Each number is 500 + 25 x the weight over its row's rms, rounded and kept within 0 to 999. Layers, rows and columns count from 0. Numbers have three digits each. The size before them is the row's rms in percent of the matrix's.

# v: layer 6 attention value, 320x160, rms 0.0388, rows 6-31, columns 80-159
# o: layer 6 attention output (transposed), 320x160, rms 0.116, rows 6-31, columns 80-159
# q: layer 6 attention query, 320x160, rms 0.0476, rows 32-43, columns 80-159
# k: layer 6 attention key, 320x160, rms 0.0405, rows 32-43, columns 80-159
v6 088:518439504524509466525484502512478507485486466466553531495552516482523501516541492503508534487490530484511518508483448482484516512513517506450508511467481521472506482500487591514494496514505514476489496519539476483468535507520453486476529472
o6 086:533510454473495509464517483531492472522564527514440501534469462495488502472470523518493493543514459460518505476537527555502490503500492479508481502504516506517498462534516459502495496504503502524502498484514482548517473503473538493500453515
v7 092:448465510501489526458481506495492494515521493527490471494515542513563476482500504520468478509485510509472508499498500496527491480512515494476502487507467552510490543504498481468578497541553488505502472480465469473483486481496529518511474508
o7 078:551530502519548459521480506506499503485465536462491494501489464519455520520507508509534521496522511495491473502520535522502484487506530497536513494457514444486511492473517484480483506479456504479538500501562537511526512522524477522463507510
v8 088:565482487513497470500520480488485499502476530456513474499440481521518515458482540531524500541493499489473505495431511510446473522485511507487515530492480483516503483505499511494487502513518497539490486553546515526525496506482507524485485496
o8 080:446518510449491534528483501471524501476556484556504514496523522457482485513486507482460480476506471524507510524558504482516508478513495486499439505513495513513503490510477473537483503497510531501480474437447495492481519483496473493556498508
v9 088:527471477473469483523514453464537460471522477537465488459452517516477523503509522493534543522459477505489516498501502488511478554513531476465504512483500487476458513507514529508540506461543495458509479466475524495434490490466515481520456484
o9 065:489540515501524495461496526540438506548491511470537512536552532496491469506507510487464497481531502492483437451508530524517504464518493502542510454513518535521534488494474500544476511536487486514487514556521505531517490496523496539464536512
v10 079:495472482470520469488508458533527499508511534455499467493498461542550477442541508531534522513486491497531519496489475508433468475483451512505442500500543475485487522510528490494513501537512495494535512517464529530485506502479499508485469513
o10 057:465529513501487497538491520458489504470506486532529507480507549476492543539473505486446499506538524512512507508521522478553552499497514479516522518507468488510513515524448504568534509478513504540453468462495508473497496490504499514575488504
v11 092:491476506570493478516492503524503502480524461503509480524500527478491507503532506527502530492497483492535478460505467487518488503487490526483464511497520463467530522528521523548453509473495523516456449524506525478494501481501499497484502509
o11 070:531554464515524479477501509481476491503490530501503484500476447475526507502515490517495485491491502483492530532489518508493501515495526513503490517490498520507474497476518475454511490521512509465512549443518467492497460505512470508491529519
v12 081:551490516485478483502469458555472454519445461500524532463561443505492516508507481495487490528488509468511492508480498500520514498523484509488503508470490480514508513535503517511534501476498505504508517498503485508495497513501528482527537492
o12 070:480518481505492500465506533515505509516557534495468497552470487464494471494473524499510497476494489503476532481512502528467497483494485474478504480507488517480500472500500466509463505537507489535488494509506493501485511504532475494435445522
v13 087:489495499503523484461508494466527479510540513512487495526521515539481536490506494503524534482507518507478508500512477528499540435488485512499486503506539494503511502501523497491562478519471501487520471494490456473468505540514480522502501516
o13 075:502488518502488512532498511497495512487454489488522511460503516521555488505492510520464488540485522516540484496493511470516492552474496503523530501496462481498501509483503525474522504484506496498473484527511565527541462476456542492513518477
v14 087:501457485528480489484507489531552505495492489523479500507463483530529486469518513497524498508502452512493549470491506510442498508487481524546464530494536413481503538483465527511492476573482492493515490491505506497501493494480494498487508488
o14 065:485520506460506520532493507480476494487529493515558480475527518486471515503485493485500492488484540498540493519518519470562506484510518481496483507551482577531515490517504497531504527458505501524461504500461467506495493484501520499503492490
v15 087:485507543507487498516515486492493506520477492497490489483541530484490473532587497463493451490500534492500508454518502492497493471509468496484522536441497549488459459478513527522494518496449514511491500486524477511509492512505484448487533487
o15 062:511483467530526505454518484541507493491472530488513525511487452480500489459452490501496532481501474482515502518446485514502496517483506505468485475547488486485543553519492488494499497519506493474517463552526513517486493536530502494485440507
v16 085:447471524507440514482516510494524504545488501519503513521521506456508517495522494472524488474465474508517503519526484520476491493505479480551523498493500532489504501506491509488526501525508489541500548490496542483539503508494500477482487478
o16 065:566565480497540462517482479518470509496495489487493500502478473530505483495471517506494527515502519483489511509453537516529506496514512517483452523514487507468527520506524478557448467501456510463505453482525462544489497478546489477492457504
v17 088:568455492518505499507510516536499477531498488475516561492529470428483476508488494453529571482489505528473503493486501479493472476462476498505499504490519512509490489493508544487484494515518504520482517516509513501488505523500494491490528483
o17 085:493528487473490506471497488506483483490556519512454467541486498503491498495503509526460474545495459455502511481530498557466483525528508493507502501495506528479479486536505467541479480494489495490476511469497475550502494475518496486522454529
v18 084:440435506504519473519489463503465468500468467452511511480528500453536475493563507456488549511482519514498485526489497476511500544500478481496503546493504546518498500488500542526533507493511518503486518496514486503471506510519494511537546509
o18 086:564522447503502515452500505530516506518544514513466505541475465517479499507449496510525496499525494428494517464538514552475481473520499488506504437500505478492511474511515487470475504524504494497513499513518479500514497510494518500435454511
v19 079:446552507512523530485497528501503491503513499473521438506487541504485502516483553501458511521534494475537488502478492512497542537496518495460521510486466511470488509545489473527494513492523480473481490455478494536437512516510530513499484534
o19 057:522450500507496479501466466492521516483463495526470507499486482494529544521499465496547486514476510516478514494505524471492480501475484534514520494553522502532502505468483524416511490467515548506521456543530545466526515495488454490489497453
v20 081:452500534484477447499478507459506473501465533504498461480491475498548501509498498507498538514469475508550457489496492483460471515484463485532529577511473502504511487484473571486543529486528518482489475496535541521508511534489504479521488488
o20 070:503514482483497534488528484515484490514544484479508510561516517488451490505472510484507499479505509481464517504528518508514486492514483485496454420512521522522535492511486444552450503529501495515528500548485476495487508467526481497443501523
v21 084:517489495480465498468492540468486498489520485500512473533442492498495542537560520495491542447493531513505441511505510490506531475526532481506506508522489509483476506498545484493523514485487479444511499532489484514447542501489435512528430469
o21 062:502490496534498492504502493517460460528491501499497518533536522516515477501476481505465491577493461487490554486544496541501499535516497506482506502514505538518507480472475537530468477515506512517503486454520537486535496488519560502448529534
v22 080:470543495544490454489519477521530504516493532536505484509477499495550463540493481479507528513519519510510422505543504507451496540461491529524492524502525465462543516490482542506498486504491521522509512490463518512510512531525470515476555521
o22 065:498479500517493556527488510465517510473517465494536472470520475509517540493540487508533452480504517495509586511475484459518532496523493493487499492518491488534477491524543496463536512491506477486474503498471483460543504501481538468549493492
v23 083:527473508467468528513490498496556503477496513504493503524528517490530472445468514541533496507482542459478546516456499487509538486497523472428480521500541507530510491495490573461467512495511511522527518490508539500456482488507535500501475494
o23 060:451497528457497495515494492486495481516486476486518513475498530517454504505500537478458538493520469542540462472553494492506489476503503495552492474517476496505509471526474455593512515507531501523497470536495486525523506530476487509543506506
v24 090:523521480455496477522491546488482503500479485552518478479514531487482521529574485517506525508501510507478481507533461471525482481520466497543548526503510522503513461482488484521521487447502516467533545499506475477499495518498528507503498507
o24 073:492482524530497510460526489525465485534477526434497519516526480503501488492459506486481490459504511505498492463462506549508543491501528493473492479496466516505468535505524519454498515541474470501466467510504522540491540510523491529459494507
v25 094:526486497496516476494513537505448513502491492486500517490551482453528511479543523509496563468502508521495498479488492501518483517526473487453489529503474498491488487480464534481497507462492508485481495455528466512517504493511520496519514476
o25 081:489508506485475502472496481522545486521517540496465500542485506518455461492455495498461498545514463465493485467510483527454487482495488486526531473484532529493506486531516473540497508543502475526525518556516521538460491520529492501454471510
v26 082:511489481530521517490529483527534516544477552482443514499469482470501495471456527503524500478513489458474512512496532508505498449471552465511489533476427499513504497505502496460483500531493476501502433504493523448510510493486479502519475504
o26 073:461496545465434517547493496475495483473520474495574474487525560543491477507542470495482506506495480519520484500518483469519491531504493510495496485515550481485483494482457507564511515481498513500479561482478503505497508488486531525537519494
v27 075:507465505536512507481499493521484489519495494463536490520493516551497505477487502467540471504448466506483495533487545500521496474522465498476489464529494516517481511495524505540472480527512494498478509504508539492463481533502507497525532489
o27 052:510537484464483496491493523530514510480518501551456525512471491425458488519465488507478507481530516497482524496504492535467507508496523505494476532511447513499511433498485509486468530500494533499523479513490463519517508502493463473457501516
v28 084:523507508509489492501533494470489491498506513568452547512497485487504470494495497534495482419524504465510530499504522520499540475496483532560512499499546473515530471497478456461525511481477502465494503476494486506559491491469523511491489493
o28 068:466500508489472508482494507503513522527514509448550504479507515529507507473499516484471545550474465543532458507493479455537482494484509475503488497507484494486485529520487546559504464505500450581507513519527499507435488510530465498524486486
v29 087:470491500514507470550500449519510500492473514475525528460530479516496521497527487503507566506470536522547479525512469495508490526480488484526491526534516516480496496484477538514515510490520512492471486501459535515459507539520497487497532469
o29 072:545525490505493521448501538528502483521532509506441492572479477486512488507488529517522470509532484443458514496514531509476494480514494506480522447451489475495515483527494493502481492515535496516541522518533474489514482481491506499524459511
v30 084:570598505481512511496497509454508521496497530481515484506534547487503543518529502494460494524475527504494504505488513495510448487530485497483471511513498502512491490505498447529504516487496492498477491550495446506490506533503581459480531523
o30 063:482471490540511491493504491531521502448483492496494485503470478461508495475473485481582488477543510510507489523519471488473532498479483495471573513485506477473517528492491508451500502498510518498527476452516532503473516478506409508531474479
v31 086:473431516529465464502522474465516509500529514508515488500403422497521486530498514471518530532476478475494478524481470521491488533462478496558495499526513458486515529496485535481528476444506517479521480500499495485490513496476480529493449478
o31 070:508568486462518515501490516512454483512509498492505509538551544472460511493495495493480493478519504520514506499527519477506506497528509495496463494465508550550511469511481461568459517533520494509492530483482472521480472462529506481491522523
q32 063:506506485450533503490465509462557513487471507500514535500479479502452454515482508488501514496526495490441502500496508536467531522508483519514462528534541534504512518480500463535503489511466485516523488492490511504496476491529529453488451500
k32 075:487489495505459537477509509474472478527450517504513497522496497495504481506473516549505480496496467489512478441504524559481494528458471540485453508523500535528497470504524506525497528540524508487493502535534493513545534533521504510466519500
q33 064:552492508515508505497455510536528515499521544558461510469455502522490500520495517474515464515516485491488496499516485495497498514531504474522517493531518462435496500496539494505462473455496497479511536481517493539535454499493485441504482481
k33 087:474522568518538519496476494476506497493488469514526490460500512456502473529520500516478510505497520504443485485500486481500468517540480508515514522547511506490514493516493498515495523516512419507507516508495497495538532526503471507510512485
q34 065:514485474487489510508482472504506468523502476483514489536508505384501498493498512507456523535475496487533504454486507496506515497471499458484511520560524519477472498483487502500440552492547515486494516516522511477511501536497459515484510498
k34 084:501519442507494482516525542517497461486528509467484496531546484538472506494478516491474502494520518522491486520499497523534479496487478443484525520483504492503487530520497519503486465484460613515477481484511500481489451463486510484497483507
q35 070:528492506493517444510472498500499515516542481497454505454494507494546511479499515544540476498506554500500497542474460442526481497520483541463500499471475513454546510539537505474509459475487501520483518476511534538517496480488484462524518499
k35 087:497499531511528514499474498503520494522499467491507521461516506486484489531512459487513497522507503478464515503515503461472548489508520523559521533552521484512557462501500494516501490473504382488524492470470516495496511528473487500508482502
q36 071:519491574474538522534493457496515466477512470495519480460497527492479504476532499478517507477491493517497477512513481451476530493513481526519520520511492478496539521514506524510453534469468475465520486475450495508495496514516479517500454500
k36 090:495511492465496513474522511482501477525488467500508549539504495508538522512510524502537503501503520490510502444482524526473558487496483483503517525508525497522494485472478488519496545538576485518510489547504469477481535528461509522470534512
q37 071:459516496522475523481517468510503502494479518494489490534513464479448484474477464527480498452510497530524523481481575535492531498458501499509516540471518517530502476473462501502521478507481486479506478555518497491483523500537488539496475465
k37 082:508526459510474510477513463491501508517484504477513520539475503507462529485484511501516508489462514512538499479496526589543514525506467470496508534471499503480462534503488512504493524510530551470499530540505541494515479505505534453468535515
q38 067:496469491454500466487516467470494498502500546500470459477501518507513541447476524552475493525487480458495485471476541480528504427558514489476490489520476460483521521491516450481502483517514507496530468498506497477503526516484525534507442514
k38 079:486479525498528495508464468514507495508488441526517524458523464479493482520498530487475535496498507500480450545478469437468497507564487507473476463521498476501507517533519504490517532506466429537484494517515514480486548536509534534483523499
q39 081:469476535513545511529492480543462491474525500512547494492518508494489489420480490487497506494453535504497483511528593500526487468504503525513487523513519477496513500458484520497489499452487485489492503510527506525466502493505491496490488482
k39 093:500500579498498499534488474480516483531450493503522520473502481515484483491508476474525483455518525521456485482503490476469516501499454543517506504501525518517487515478487522520490544494518427502542519567469495490509493554503486499466542517
q40 066:511459501521452497532512523486437530493551501462471501470516526518527508454506533528509496503479499541517498518508525475499486509521505518499526495478466480448511515521535473510515508479475534509509513458543541469499498428469489463529523491
k40 094:524524519514516526515476487467523513475503487509504474471493513486514486548511498515512501516486510508450488571504473411496498470508527517534501476529510483490516508511522516523523455512439403511501498499468524515500492494497504491512483498
q41 069:476484500479485435487504526517502522479490477509487541499550507518535539491460528487431530516484454518469532520500484519534509508493417489491505490480475498494501498531488492478538500458517471518479474505475504482517504491497526520514455441
k41 083:547476467474467482509529486523492488496495489497507491531471541478504561492527512511502489533496534509531547476491513535481529511528521488521472484477496512542480496495487526483502503502503555464479519498486433506498508513472488482517474534
q42 068:492526464513532488457485483521551520493482491498458520484522480474477484466471506514505493508493491497461542496522549530510516513484499501533506528519505511522507489505498526490493492527478498510503508515479502482549491496533454485505453481
k42 078:497476442505503490477525478499493497506477497510525523524502510498494492507454508500442506493484531479517536455481524594477486514506451498478494526463447522492459480486515537506481529513545569475487494565475482478497516510526496510469489501
q43 072:506556434480469517479480538440507509518498475483475529514465515528505493537498519520497513498502461519476517483502502549470509514518490485513488470518537513534471487500521478519527501524484477505515503501469502471495511475543515487532467527
k43 089:493492473511478505457521497483474492489538511509496509568473480472502515476517528496486472532507500486544541489509530560516506515477525487502497530514512497517506509481483478496479460494472591478501465525519477462488500460513504453488472505